config.toml
n_head = 10
d_mlp = 1280
vocab_size = 4390
norm = "rmsnorm"
init = "normal"
lr = 0.000833
beta1 = 0.95
beta2 = 0.95
weight_decay = 0.033
warmup_steps = 502
final_lr_fraction = 0.03
Each number is 128 + 32 x the weight over the matrix's rms, rounded and kept within 0 to 255. Layers, rows and columns count from 0.

# layer 7 MLP up, 1280x320, rms 0.0808, rows 257-361, columns 256-319
[[ 88  92 146 135 102 113 103 165 163 158 103 163 159 198 115 134 203 160 135 104 149 128 172  88 165 141 136  94  86 176 141 144 111 142 120 109 129 131 136 161 169 144 140  46 114 151 128  95 201 152 163  96 133 107  57 141  92 145 160 145 191 173 121 185]
 [149 110 157 183 124 110 109  88  95 128 135 144 136  99  92 114  73 158  98  93 109 153  78 132  86  89 149 172 211 156  90 108 138 140  37 106  92 132  96 129  63 109 138 109 138 161 199 102 166 103 203 140 121  73 137 151 139 197 100 147 213 108 109 168]
 [110 119 150 127 135 132 110 117 147 134 132 103 108 127 130 135 129 131 135 122 150 123 118 146 133 105 127 150 132 145 135 130 155 130 116 115 110 144 100 106 129 118 134 130 138  96 161 117 145 124 126 116 114 134 125  93 119 137 148 118 135 130 118 149]
 [163 108 129 145 105  97  67 120 123  82  88 114 153  73 104 164  93  63 120 139 129  69  96 133  82 114 133 115 104 131 108 114 145 168 131  72 131 232 131  91 112 165 184 106 113 145  98 135 191 119 113 138 162  84  89 177 100 135 140 129 117 133 159 125]
 [ 95 138 148 119 117 165 100  96 104 171 144 149  94 136 106 123  83  97 185 118  95 153 196 168 144 147 200  92 178 142 144 191  88 155 115  43 158 151  64 116 128 143 127  94  82 159 195  68 109  61  91 110 121 196  73 181  50 183 139 129 177  84 134 130]
 [122 100 115 158 127 126 103 155 159  83 120  78 125 138 201 144  94 130 154 109 166 165 150 176  81  68 144 127 146  89 135 128 165 157  42  78 107 116  64  98 147 116  73  68 112 140  89 112 158 108 120 101 129 112 132 122 108 130 173 132 130 183 115 173]
 [127 100 181 155  61 150 138 106 145 156 208 130 139 117 168 143  99 164 140  68 168 204 106  58 103 128 109 174  92 127 213 149 139 175  84 150 106 156 147 149 118  75 121 137 117  97 145 135 113  89 161 101 133  49 132 142  60 177 146 151 185  85 126 112]
 [119 134 163 160 124 117 127 134 145  90 134 120 125 143  81  94 140 128 129  70 121 122  74  96 142 143 190 141 123 114 149 161 178 141 144 106 192  60  87 128 102  57 119 128 147 139  88  72 207 150 171  84 185 169  90 195 151 136 123 119  63 122  98 220]
 [169 112 161 215 153 142  57 112 174 125 120 100 160 103 130 118 185  99 151  85 170 123 163 166  78  98 105 170 124 160 127 143  91 159 129 125  83  82 165  79 108 125 155 142  83 123 128  63 126 116  65  80 119 128 152 134  85 110 156 110 132 104 103  95]
 [113 125 124 159  85  93  73 143 164  61 139 103 115 128 179  94 131 106 152 127 182 135 101 107 108 137 179 134 140 184 157 111 186  78  97 117 112 106 120 110  90 148 160 122 114 160 109 127 154 150 177 173 176  76  74  96 114 142 103 178 140 112  96 135]
 [ 76  91 179  79 163 121  58 125 125 124 176  95 145 149  82 195  87 163 163  97 167  66 129 115 109 129 104 168 131 112 162 195  96 118  77 102 122 126 188 156  97 112  57 135 105 102 119 146 101 118  91 184 118 140 136 152  59 115 144  94 162  73 129 218]
 [142 109 137 121 127 130 117 132 135 125 124 101 126 133 119 130 118 133 136 118 144 131 108 125 138 105 159 131 134 145 152 139 146 134 115 101 103 137 123 118 117 122 146 119 130  93 138 114 147 116 128 133 112 128 136 122 132 143 123 142 127 119 117 138]
 [ 68 108 138 111 149 151 129  91  82 156 200 110 149 157  97 132 133 137 168  16 179  91 145 137 180 110  56 110 118 139 186 217 139 137  75  97 115 126 159  72  91 124 113 143 127  99 109 133 107 106 192 150 126 154  78 117  52 150 144 164 124 102  72 139]
 [ 81 100 124 111 107 120  87 236 158 157 165 122 156 204 201 141 143 131 119 163 140 119  93 173 112 106 184 125 117 109 175 224 156 132 137 123 117 183 148  88  62 135 117 106 125 101 149 117 216 142  55 111 130 131 122  96  98 160  63 117 136 131 136 126]
 [113 104 112 148 162 215 121 149  98  95 123 112 102 129 114 104  89 171 124 180 140 122 120  91 122 126 140 155 191 105 186  60 153 120 127 115  91 100 167 134  56 103 129 164  95  93 144 144 110 120 180 171 100 170 156  57  60 130 154 152 155 111  85 132]
 [197 126 136 184 119 182 146 110 166 133  97 101 166  92 151 120 162 134 160 128 130  85 142 224  99  63 111 157 155 159 166 133 111 131 128  87  30  85 135  84  46 126 171 147 178 139 126 159 175 145 185 154 142 104 112 108 112  71  98  87 136 154 180 133]
 [171 171 169 134  29 102  72 150  82 130 158 108 104 186  90 204 150 139 114 126 142 140 121  88 161  98  98 129  82 141 150 122 128 151 157 131  90 125 160 121 113 162  79 141 174 104 157  97 145 142 158 111  89 164 135  91 108 109 154 193  93 171 108 137]
 [133 131 137 111 145 198  86 170 135 206 131 146 192 127 148 133 143 125 135 163 161 106 149 156 121 145 101 100 144 112 145 181 191 105 142 163 142 164 125 140  94  90  62 166 132  86 147  98 123 120 127 156 141 176 135 139  86 100 130 159 153  73 136 149]
 [142 123 124 153  68 142 115 120 141 153  85  93 142  76 122 138 117  77 102 128 145 107 130  92 131 114 160 117 112 153 181 111 160 138 139 155  87 176 155 123 122 152 135 153 122 133 129 130 138 162 143 114 122  89  98 131 118 118 107 169 139 124 138 122]
 [144 139 144 128 110 113  94 120 136 126 124 119 115 156 138 138 116 127 123 113 155 153 137 123 138 131 136 125 155 141 161 133 127 146 122 108  93 121 122 117 108 113 145 138 154  89 129 119 144  85 125 133  92 130 119 124  87 140 159 122 143 132 118 138]
 [152 197 156 151  96  69 109 140 137 116 107 120 115  96 189 201  61 166 139  66 138 173 138 141 122 128 214 139 113  98  92 109 189 209 158 102 119 122 117 102 183 125 136 171 129 124 131 107 203  89  70  81 143  73 111 136 151 169 167 127 163 138 154 109]
 [134 161 151 189 141  97  99  86 119 161 143  89 113 116  71 147 132  88  55  88 137 139 146 143 160 117 174 129 191 119 151 155 114 181  97 133 132 191 135 160 136 125 133  93 143  93 154  99 118 109  82 148  75 165 195  97  99  90 167 181 102 127 146 134]
 [103 121 114 145 138  97 133 127 132  39 131 129  27 197 133 176 121  89 147 116 139  80 126 171 146 135 128 150  90 166 235 142 152 134 176 124  91 120  99 155 149 179 114  99  87 132 152  95 113  96  90 137  71 143 122 113 139 137 185 102 104 125 141 150]
 [ 85 154 170 105 122 124 120 168 136 157 132 145 143 117 147 189 138  89  96 113 126 162 132 189 136  50 137 174 108 123 141  84 154 127 128 136 104  90 144 106 159  79  87 167  52 117 156 127 218  78 105  90 142 118 109  94 107 148 165 136 133 134  75 100]
 [129  59 140 130  52 170  41 163 115 117 166 131 161  86 152 115 135  94 108  76 112  92 153 132  72 134 119 113 160 157 168  96 177 138 117 146 125  75 114 129  67  99 137 167  83 136 181 172 154 145 183 111  84 101  98 120  95 113 146 106 123 160 130  91]
 [130 124 154 112 119 117 117 125 157 128 135 115 137 127 143 130 111 109 128 128 131 119 119 123 118 117 120 129 135 120 143 113 128 128 110 119 107 130 131 122 120 118 129 145 129 107 130 106 135 124 131 128 117 138 127 131 110 136 141 120 128 127 102 132]
 [138  96 167  95 133 171 104 152 159 174 148  79 120 100  68 175  84 129  84 103 172 110 136 126 115 120 199 110 147  88 123 171 103 114 126 132 150 133  75 166 151 129 143 124  53 108 124 104 152 127  65 106 166 170 113 187  82 123 119 101 166 145 149 110]
 [ 63 125 166 110 150  32 116 178 154 101 120 136  87 189 141 157 182 132 142 148 109 161 101 151 135 112 130 171 167 160 131 163 151 153 103  97 122 204  99 141 157 152 124 122 100  23 115  58 113 135 163 100  89  91 160 155 133 180 111 137 128 182 113 145]
 [ 74 114 107  53 104 131 127  76 119 146 130 139 164 121 113 150 127 128  58 193 132  72 125 114 153 146 172  94 150 181 161  82 184 111 164  50  82  97 169 123 113 102 135 169 121  92 202 134 123  61 110  34  77 146 119 113  68 173 158 162 132  97 116 171]
 [138  81 138  79 128 103 134 122 162  98 107 128  87 194 197 124 150 140 144 181 119 122 154 151  83 156 148 118 184 100 150 135 114 117 147 103 138  71 116 129  61 150 109 134 177 175 117 102 122  82 130  98 132 121 180 122  84  89  90  99 115 232 118  73]
 [ 59 113 112  64 136 160 128 102 148 162  57  90 111 141 173 167 170  93 176  97 129  82 125 144  93 132 124 130 164  58 204 156  99 130  85 103 123  89 181  92  60 112 104 103  97 104 174 103 136 119 173 113 151 106 172 113 135 111  74 118 212 116  82 103]
 [127 125 125  77 145 131 126 138 162  83  80 143 132 124 104 121 128 144 139 148 158  93 150 192 153 159 170 144 178 119 176 196 134  86 122  95 148 106 144  71 108  68  93 144 118  72 133 107 107 118  89 131 114  96 141 154  89 119 125 137 139 153 107 181]
 [162 122 175  89 138 108 112 146 135  97 161 106 163 125 126 138 143 142 134 104 146 139  89 148 111  89 135 110 161  80 133 188 122  64  80  85 129 157 126 116 153 114 197 114 104 141  79 121 148 111 100 121 107 129 139 114  65 149 129 138 190 139 109 122]
 [164 117 113 114 167 113 145 109 184 162 155  98 158 120 166  68  96  67 116  83 138 122  66 147 188 142 145 105 179  85 125 151 170 168 118 131 114 147  82 141 124 122 174 120 117 104  78 145 135 119 154 131 134 177  84 176 112 109 137 129 117 131 124 151]
 [119  93 157 143 115 159 142 138 154 118 198  39 143 106 231 110 115 119 119 117 172 148 125 152 141 111 153 182 117 145 175 145 124 150 137 137 126 123  89 141 137 152 144  49 163 122 157  77 119 131  88 119 114 108 152 142 119 136 152 128 137 126  96 108]
 [133 113 185 135 142  91 131 148 148 166 157 143 150 106 181 146 125 117 125 118 124 108 111 150 155 109 115 174 179 103 169 199  81 163 122  78  84 146 108  82  80 154 108 137 116 114 130 106 161 125 116 145 182 103 159 184 117 194 142 129 175  88 151  69]
 [ 95 127 149 142 144 141 113  91 137 109 138 143 147 130 110  80 113  98 109  84 173  89 145 173 130  99  58 177 114 142 147 143  96 149 137  91 106  90 107 114  68 137  90 130 119 141 126 117 105  96 121  80  79 137 106 129  58 131 117  84 108 177 167 138]
 [122 116 125 154  98 122 126  90 138 127 121  86 142 115 149 163 163  97  93 137 124 124 113 148 117  60 151 126 184 162 136 112 105 134 130  59  72 165  64 140 121 107  63 119 115 130 159  47 133 110 162  89 146 120 205 194 141  93 129 132 143 118 160 137]
 [144  89  96  90  94 106 153  84  94  68 134 123 148 155 104 156 134 116 121 110 105 122 127 117 118 169 172  80 121  85 161  89 219 157  95 135 109  99 120 140 123  79 124 113 188  59 122 111 160  67 155 150 181  85 135  75 155 115 167  81  76 127 128 142]
 [164  88 178 143  92 124 120 103 147  98 131 121  92 128  89 219 115 140 160 131  90 135 154 159 148 142 149 122 106  80 134 128 208 168 147 113 116 100 164  90 113 148  92 143 153 122 146 117 109 149 128 118 105  88 113 154 146 140 165 113 101 128 123 175]
 [183 120 183 175 138  93 154 129 152 198 176 115  69  78 167 141 152 145 130 122 122 139 127 117 149 142 174 131 138 122 157  73 126 122  94  87  93 138 151 140 143 129 127 137 135 149 119  22 130 108  82 168 144 135  86 152 132 143 140 211 112 146 119 108]
 [153 119 148  90 111 156  75 153 161 110 128 102 103 127 101 113 107 116 115 109 132 133  86 134  89  98 117 116 139 192 122 164  97 106 133 107 127 157  95  95 111 151 152 130  80  72 151 118 157  90 100 157 141 123 118  98  87 139 112  94 133 110 149 214]
 [ 97  97 106 142  85 129 159  61 140  86  86 120 127 134 145 201  49 141 135  72 122 154 102 132 184 118 149 151 206 103 143  87 168 212 123 100  95  54 128 158 137  68 163 138 149 100 137 108 148  83 143 120 175  91 126  81 142 143 181 178 169 184 110 149]
 [ 85 140 121  89 146 185 120 159 147  94 112 119 121  97 192  95 134 129 135 190 143 132 122 154 143 146  97 140 138 101 149 131 123 177 107  82 109 149 126 129 119 103 117 109  98 111 165 108 109 157 150 133 153 114 127 146 119 116 116 115  90 144 140 173]
 [117 119 101  79 140 135 111 200 107 139 166 133 197 122  97 170 141  80 127 152 144 153 133  97  59  41 132 200 108 134 115 125 216  72  78 121 111 179 142 100  71 101  89 131 152  18  99 122 141 117 112 168 187  94  85 153 126 107 125 194 117  92  97 165]
 [100 152 118 128 170 117 120 215 116  43 121 132 149 145 151 130 155  64 116 174 125 138 173 182 141 142 139 125 126 143 101 113 166 145 101  84  97 167  95  79 137 164 171  84 172 128 117  80 196 147 154  99  93 104 121 191 139  78 175 124 181 167 129  80]
 [168 141 171 158  87 132 133 129 127  69 182  83  95 177 115 180  46 155 165 172 108 125 169  51 149 150 172 153 140 140 251 146 120 139 180  90  74 198 106  97 145 141 156 121  60 136 191 110  98 111 162 157  72 144 124  90 134  96 203 126  91 208 119 176]
 [ 77  75 134  93 140 100 129 186 194 116 139  97 163 175 169 152 112 116 110 116 113 177 184 187  65 130 121 118 116  85 114 139 121 110 104 176 109 113 166 103  61 130 197  91 163 154  59 125 135 111 160  64 129 125 164 120 106 102 100 106 146 132 162  89]
 [161  61 121 143  28 104  88 182  89 191 155 117 106 165  99 141 141 125 114 116 231 196 106  55 159 129 110 129 119  48  78 130 133 200 150 103  88 122 162 109  99 108 144 163 119 144 180 148 117  75 123 148  60 150 127 127 140 154 175 163 178 122  93 151]
 [ 90  73 133 114 150 122 130 105 147 157 127  99 121 130 137  72  91  90 154  44 125 114 157 128 135 123 156  96 154 136 134  75 170 157  99  98 149 111 106 145 114 109 197  91 151 105  97 132  92 153 155 109 129 186  20 167 139 117 119 126 132 126 109 153]
 [118 138 113 132 106 118 126 108 133 202 177 138 133 112 195 166  87 113 198 123 144 170 129  74 169  32 129 112 109 135 179  86 158 106 154 110  79 125 166 138  99 127  86 175 100 142 149 108 111 146 114 111 114 104 115 122 114 132 137 147 145 122 140 202]
 [123 118 155 123 136 134 137 136 122 127 165  42 166 103 123 155 139 127 142 119 167 134  77 139  79  51  97 189 142 187 107 121 148  81  94  63 156 141 151 104  18 167 125 144 139 106 127  77 187 117 144  96 119  99  64  86  49 168 183 105 143 221 160 101]
 [123 124 145 112 120 136 106 142 140 120 132 101 144 124 135 149 132 106 129 119 155 123 105 127 116  92 140 146 147 138 163 130 144 124 124  97 104 127 115 124 108 137 120 141 121 105 137 115 140 102 132 126 130 128 135 130 116 126 169 130 153 144  97 162]
 [138 131 125 125 142 147  72 153 146 195 151 129  77 209 110 120 106 153 112 157 107 144 150 170 162 129 109  97 134 182  98 146 115  97 134 127 125  95 123 137  83 144 144 135 166 118 167  86 116 124 148 107 116 145 161 127 103 147 169 123 160 145 145 109]
 [163 128 168 135 149 164  86  86 133  97  87 109 140 171 132 177 133 132 122  69 160 142 135 145 170 117 139 137 128  84  93  88 152 100 135  88 160 102 155 126  94  46 155 135 127 149 155 144 167 110 108  88 143 115 156 140  67 165 131 129 224 122 167 156]
 [134 107 105  88 139 115 121 156 118 129 148 148  40 125 152 140  50 175 172 164 217 145 142  64 150 103 163 121 110 111 118 113 148  66 152 114 163 147 159 134 143 139  74 155 150 144 206 135 113 135 123 178 128 109 105  83 108 133  78  61 153 139 122 124]
 [128 126 159 109 157  99 134 145 126  51 209  69  21 149 167  80  80 207 165 147 194 121  95 131 172 154 107  87 149 176 154 148 147 124  32  99 103 115  58 120  71 224 178 173 138  99 160  81 135 132 117  60  86  89 120 124 104 183 135 145 168 176  57 131]
 [137 128 200 111 126 108 125 159 108  56  99 117 112 140 128 178  95 179 149 175 184 133 146 122 148 113 111 166 119 199 130 123 120 174  60  96  54 169 150 132 133  95 170  89 148 105 130  97 108 151 145 129  88  76 113 115 119 122 147 124 116 191 147 121]
 [112 134 170  89 139 139 100 163 182 127 146 125 122 104 146 127 181 122  94  81 130 124  91 128  91 109 102 218 193 185 201 127 141 156 101 129  87 105 146 135  99 158 121 201 117 109 174 138 173  76 173  95 112 166  83  70  97 151 163 135 154 175 138 127]
 [106 131 101 185 124 180 164 127 187 137 154  89 177 160 120 163 132 151 101 187 160 169 120 110 153  24 152 176 117 141 163 113  82 144 132 125 115  69 141 159  74 135 102 163 113 109 148  95 106 123 132 133 121 122 168  82 151 143 131 210 116 140  65 146]
 [ 95 134  90 115  89 177  80 187  87 155 203 108 137 179  86 141 121 125 155 133 149  61 120 166 120  72 152 110  91 255 110 136  77  96 109 155 118 100 138 117 142 126 146 150 192 111  67 125 128 112 133 134  87 118 114 163 151 119 148  73 112 105 141 104]
 [176  79 197 134 143 130 132 100 126  89 109 132 108 167 161 146 134 120  99 148 111  85 127 120 179  82 159 160 115 172 139 101 169  92 145 106 118  79 176 146 120  96 113 154 163 159 150  73 155  95 148 185 156 158  75  78 127  74 214  99 149  98 144 134]
 [ 44 123 162 138 154 164 127 128 112 134 144  75 200 109 103 161 100 115 208  80 185 139 143 132 142  72  92 178 181 166 116  95  94 119 148 127 137 113 104 129 145  97 102  93 168  83  97 104  93  80  70 107 100 172 153 148  86  91 175 102 173  67 114 154]
 [135 129 127  67 109 106 101 123 131  81 150  95  75  76 111 157 119 119 134 112 161 106 149 137  94 150 168 128 134 122 142 102 185 141 159  85 148 123 121 123 128 146 139 133 168 115 137 103 135 175 114 125 113 104  91 147 115 145 139 158 111  93 136 134]
 [126  76 193 198 160 184  88 148 177 128 199  78  78 145 174 149 138 105 145  54 110 121  80 100 137 120 105 181 186 171 118 168  98  85  82 138 102 106 116  87 119 146 107 139 162  87 144 108 157 130  60  54 131 159 165  58 129  92 146 171 125 138  49 165]
 [166  88 109 110 164 124 150  76 132  98  64 127 138 118  81 199  53 121 105  87 145 157 110  77  95  74  88 140 169 141 115 119 111 151 134  85 104 130 118 149 152 118 128 132 139 168  95 138 125 133 132  73 165 159 106 137 155 102 158  66  89 148 141 115]
 [ 98  80 155 120  53 168  18 188 127 126 181 120 102  85 158 145 185 106 143 122 227 117 182 158  90 117 144 100 141 105 107 122  86  91 161 133 119 177 123 163 101 160  43 149 125 117 114 100 141 120 125  31 120 156 117 137  89 114 155 114 163 126 141 159]
 [ 67  69 174 122 132  86 110 210 138 145 186 127 127 153 115 158  46 117 123  89 251 114  74 153 117  80 168 161 102 129 121 134 134 130 175  93 156 190 128 156 128 205  80 122 167  90 120 160 135 116  91 174 115 135 110  61 118 117 112 190 141 104  85 162]
 [105 131 163 189  84 173 137 117  93 155 180 174 122 142 109 220 173 139 189  80 183 130 157 143 113 147 161 142 102 146 211 122 117  99 147  95 107 149 165  79 130  58 134 103 146  63 102 122 135 114 146 159 131 130 120 158 130 120 160 136 186 136 142  97]
 [ 67  93 198 108  87 143  90 137 154 189 177  46 155 151 139 134 121 129 196 133 109 130 132 173 122 116 225 183 136 141 113 152 108 115 143  89  88 132 183 126 109 117 191  98 124  84 123 127 138 133  81 130 114 100  96  96 138 173 124 124 151 160  88 161]
 [ 96 156 129 166  94 114 133 103 125 126 118 152 145 107 166 100  65 139 117 147 119  98  98 124 122 131 173 165 124 106 149 173 204 202  52 102 140 126 109  51  78 136 145 108 137 150 136 152 122  79 108 123 151  90  99 164 133 155 105 105 118 151 157 132]
 [138 148 217 164 146 135  82 151 141  76 158 127  93 186 110 142 189 123 128 117 122 184  70  87 154 116 123 134 163 192 157 122 166 146 104  89 137 170 132 123 110 169 151 142 157 104 165  86 102  94 146 122 133 115 144  85 153 115 148 132 157 170 108 102]
 [127 113 175 155 146 139 135  87 143 105 166 133  86 148 149 123  95 142 157 145 169 110 161 112 124 158 108 132 134  91 155 157 116 122 128 158 136  82 122 139  90  79 109 151 190 176 131 164 117 175 106 141 162 193  80 129  95 146 166 111 113 126 114 183]
 [153 165 109 115  82  71  73  98 134 105 145  96  81 141  98 175 186  89 127  93 131 132 143 188  93 105 118 106 173 172 157 117 105 162 138 110 106 139 111 108 179 105 111 124 141 132  84  92 121 130 137 123 141 162 123 103 114  66 154 184 150 107 121  93]
 [168 147 170  95 156 118 107 117 161  59 110 152 108 114 145  83 100 190 112 156 215 176 136 173 131 133 181 115 156 106 213 218 136 183 103  65 121 175 112 110 139  99  96 186 124  95 132  92 125 125  93 199  56 151 108 129  29 133 130 191  97 150 121 159]
 [ 69  79 128 154 150 157 115 125 144 196 128 151  99  93 100 135 179  97 114 132 104 143  96 114 113 120 195 142 136 128 143 177 171  99 111 154 123 132  72 111 131  77 107 111  81 101 162 111 153 173  56 129 142 134 131 150 113 138 106 140 122 121 139 163]
 [105 148 153 143 141 152 129 155 166  81 104  91 146  91 138 186 178 109 111  64 144 181 119 106 120  74 191 111 140 105 103 160 142 137  83 119 155 148 151  89 104  99 134  71 103 176 157 108 255 113 124  73 126 169 198 107  98  76 134 108 184  87 104 106]
 [115  93 109 141 109 153  87 153 121  83  97  75 174 177 107 194 139 138 170  95 175 112 190 130  75 142 103 201 134 151 150 122  92 180  99 126  73 154 125 151  77 172 115 130 142 162  81 134 139 140 120 137 121 144  79 142 130 125 135 132 147 118  76 163]
 [115 142 138  62 171 171  84 175 185  58 118  21 167 140  83 135 184 137 114  75 182 168 129 180 127 196  59 188 178 154 103  91 196 144 141 141 104 133 153 156 134 142 127  74  82  90 162 152 181 109 152 103  88 132 150 119 111 145 179  78 109 187  94  99]
 [144  91 167 130  74 126  88 218 165  62 131  37 163 179  91 120 177 141 167 147 152 172  89 174  88 139  94 140 136 181 146 135 136 121  71  65  98  97  94  53 100  89 162 154 146  68 197  58 119 147  66 158  66 164 108 128 137  93 148  68 153 122  52  99]
 [101 116 122 147 109 147  96 143 165 117 148  81 100 155 159  95 135 148 187 163 160 129 160 167 119 115 133 120 130 129 153 115 160 123  48 112 149 152 163 106 100 173 124 119 167 110 142 129 172 101 110 116 108 101  77  66  98 168 123  92 157 133 138 132]
 [160 107 126 129 101 104 139  76  91 121 120  76 117 108 134 124 132 169 166 161 136 102 141 168 104 102 138 138 185 117 139 158 127 161 123 107  92 151 146 164 135  92 153 119 152 138 100 137  97 156 142 109 151 154  92 168 127  70 145 113 162  89 128 128]
 [122  90 176 109  77 143 101 164 166 116 107 136 115 183 161 192 156 105 143 158 168 199 157 177 143 123 123 166 132 167  83 112 151 130 158  73 124 136 178 128 167 144 143 163  78  87 171 140 113 135 117 134  77 173 100 117 167 133 206 139 173 133  44 200]
 [ 84 154 124 137  82 108  45 154 120 134 140 130 124 142  85 143 112 176 105 112 130 133 148 184 101  87 138 136 137 166 101 111 101 130  84 151 170 105  76 112  64 127 110 114 148 108 111  55 120 129 144 141 100 209 137 102  54 156  88 114 160 142 175 148]
 [109 124 114 110 103 115  96 130 121  81 132 106 174 168 151 137 164 152 121  94 151 131 106 106 167 166 214  62  80 147 162 167 108 173 141 122 104 123 149 103 115  86 109 125 154 164 107 125 188 133 156 142 113 127 176  72 105 148 124 127 110 148 121 170]
 [123 106 131 129 106 120 127 145 142 111 156 109 117 119 118 130 139 117 144 138 125 123 120 121 140 129 149 139 131 138 137 126 153 141 143  99 112 117 108 130 115 119 139 130 133 116 124 130 138 114 123 117 131 134 115 118 118 128 122 129 130 145 122 129]
 [159 144 159 126 134 109 101 190 143 158 136 113 139 132 108 193 116 104 108 105 146  91 157 165 166  86 153 174 134 131 150 143 136 167 114 127 100 108  80  84 124 142 153 139 148  87 131 144 174 124 115 117 143 114 123  59  81 227 189 156 105 140  63 129]
 [129 126 137 137 122 145 112 133 149 122 118 126 133 140 127 135 137 111 131 143 138 132 128 134 120 106 138 151 128 113 129 130 138 150 117  99 107 122 112 112 100 105 130 136 111 124 115  92 140 105 116 112 115 145 130 129 111 133 143 130 140 139 118 149]
 [ 99 145 155 181 113 106 137 152 119 158 187 145 167 138 140 177  84 125 132 148 220 118 121 126 115 109 147 185 125 134 172 146 149 136 139  94 106 132 110  84  64 156  88 137 162 129 119 135 140 100 129 101 145 121 165 164 121 188 114 122 188 121 137  87]
 [135 150 193 108 124  72 113 187 152  89 117 127  70  99 176  83  71 148 111 138 159 164 155 161 119 109 147 115 126 115 133 105 173 170  40 132 105 167 187  94  51 180 122 150 102  99 171  91 152 165 137 132 102 140  65 128 133 137 113 143 187 198 135 162]
 [ 85 226 167  62  34 127 139 158 148 145 119 116 159 110 118 212 187 134 144 154 164 109 155 147  96 106 109 148 124 178 134  62 148 139 114 148  60 127 105  94 111 172  95 107 132 114 126 101 142 112 104 124   3  92 114  80 167 118 164 122 176 144 151  80]
 [168 143 166 159  84  90 120 170  88 140 122  77 119 133 185 162 176 132 182 174 156 134 144 164 175 169 146 169 129 129 133 141  98 174  81  80 112 135 114  92 143 139 126 100 144 150 113 130 168 109 136 136 130 109 110  91  79 152 199 130  93 139 118 125]
 [113 104 166  74 147 136 102 148 138 186 109 113 176 116 114 192 122 127 166  75 175 130 173 134 126 131 171 206 107 114 155 135  97 121 117 130  52 159 133  98 138 126 196 103  84  86 148 116 191  13 105  70  43 113 146 142  85 156 133 107 110 180 165 167]
 [105 138 174 136 100  84 120 106 167  87  88 165 143 110 131 146 112 136 106  56  99 101 130  70 145  56 175 154 137 152 172 105 139 163 137 107 149 145 137 118 142 149  99 111 103 127 172 109 181 131 142  75 100  80 134 173 108 113 164 154  95 123  92 138]
 [122 113 145 125 129 127 121 123 149 123 134 111 126 118 141 128 136 129 130 133 125 128 127 120 126 125 129 133 144 137 136 132 130 131 125 117 113 135 118 127 121 120 134 130 136  91 141 114 135 118 137 126 118 124 129 133 125 137 149 113 139 139 123 136]
 [110 108 149  84  88  26 134 150 158 157 201 127 142 150  85 171 183 121  63 139 148 102  74  80 189 108 124 155 131 181 214 128 125  81 130 129  99  48 116 124 125  79  90  80  78 117 147 107 156 132 156 138 143 152 123 126 103 172 152 198 133 110  96 137]
 [157  95 126 162 121 168 108 147 186  80 193 108  87 153 147 122 140 112 102 150 220 110 158 174 154 126 138 121 103 117  81  86  80 143  56  97 117 167 145 101 109 155 118 130  81 118 114 149 175 111 137 124 120 154 116  85 104 153 209 113 138 183 160 145]
 [188  76 147 118 110 126  84 183 177 167 131 100 136 158 152 127  52 181 151 116 137  64 160 111 113 189 211  83 171 184 208 162 147 153 121 125 138 142  77 132  76 130 122  98 163  21 154 110 135 133 129 147 133 136 170 121 122  91 128 157 183 116  65 156]
 [131  76 124 115 109  63 120 186 147 131 137  93 108 200 100  79 122 170 157 121 131 201  85 115 138 167 157 134 189 117 127 192  98 128 156 129 124 101 119 160  68 117 108 122 119 142 114 161 115  81 161 149 164 129 191 111  88  83 102 112 111 162 124 105]
 [133  67 172 112  56 125 104 197 140 101 114 116 122 121  63 128 101 157 212 125 116 138 120  90 173 161 105 115 148 174 149 132 179 109 106 118  86 138 148 109 130 159 143  83 134 110 164 114 121 126  64 110  95  97 138 150 117 123 115 176 150 163 115 167]
 [ 82 162 108 168  83 131  69 121 108 139 119 164  61 119  83 100 145 159 123  92 127 100 177 134 160  60 168 187 183 192 178 112 100 146 105 113 121 155  84  76 134 144  54 101 108 103 124  37 139 117 136 161 115 122 193 191  48 194 232 170 160  83 104 120]
 [150 136 109 112 105 149 132 155 150 106 120 142  58 179 145 150 126 124 164 141 144 151  85 122 134 140 108 141 139  84 118 126 202 120 174 118 110 146  83 138 117  73 139 132 127  70 126  63 185 107 178  69 119 115  95  94 144 115 130 130 169 218 103  87]
 [ 83  87 167  97  80 185 118 103 176 173 210  45 158  92  90 173 124 128 128  97 223 109  74 204 127 111 113 131 135 185 159  91 107 106  90  66 132 127  92 135  95  66 127 125 119  50  91  80 122 124  98 140 113 121  98  62 122 131 134 147  83 182  61 109]
 [ 26  71 146  98  83  70 161 137 122 133 149  98 137 105 126 140 178 155 178  64 123 111 118 109 105 138 131 163 147 147 170 160 131 147  59 132 147 125 118 100  72 126 142 143 184 140 185 111 168 108 170 151 108  77  70 149 113 175 109 109  96 157 196 134]
 [131  75 171 108  36 161  38 158 150 130 198 115 191 174 105 140 167 116  86 118 133  99 167 157 124  99 194 199 100 155  97 184 144 126 143  99 183 166 112 184  80 159 155 106 144 134 156 133 117 163 111 101 167 100  84 152 122  81 131 102 141  94 173 154]]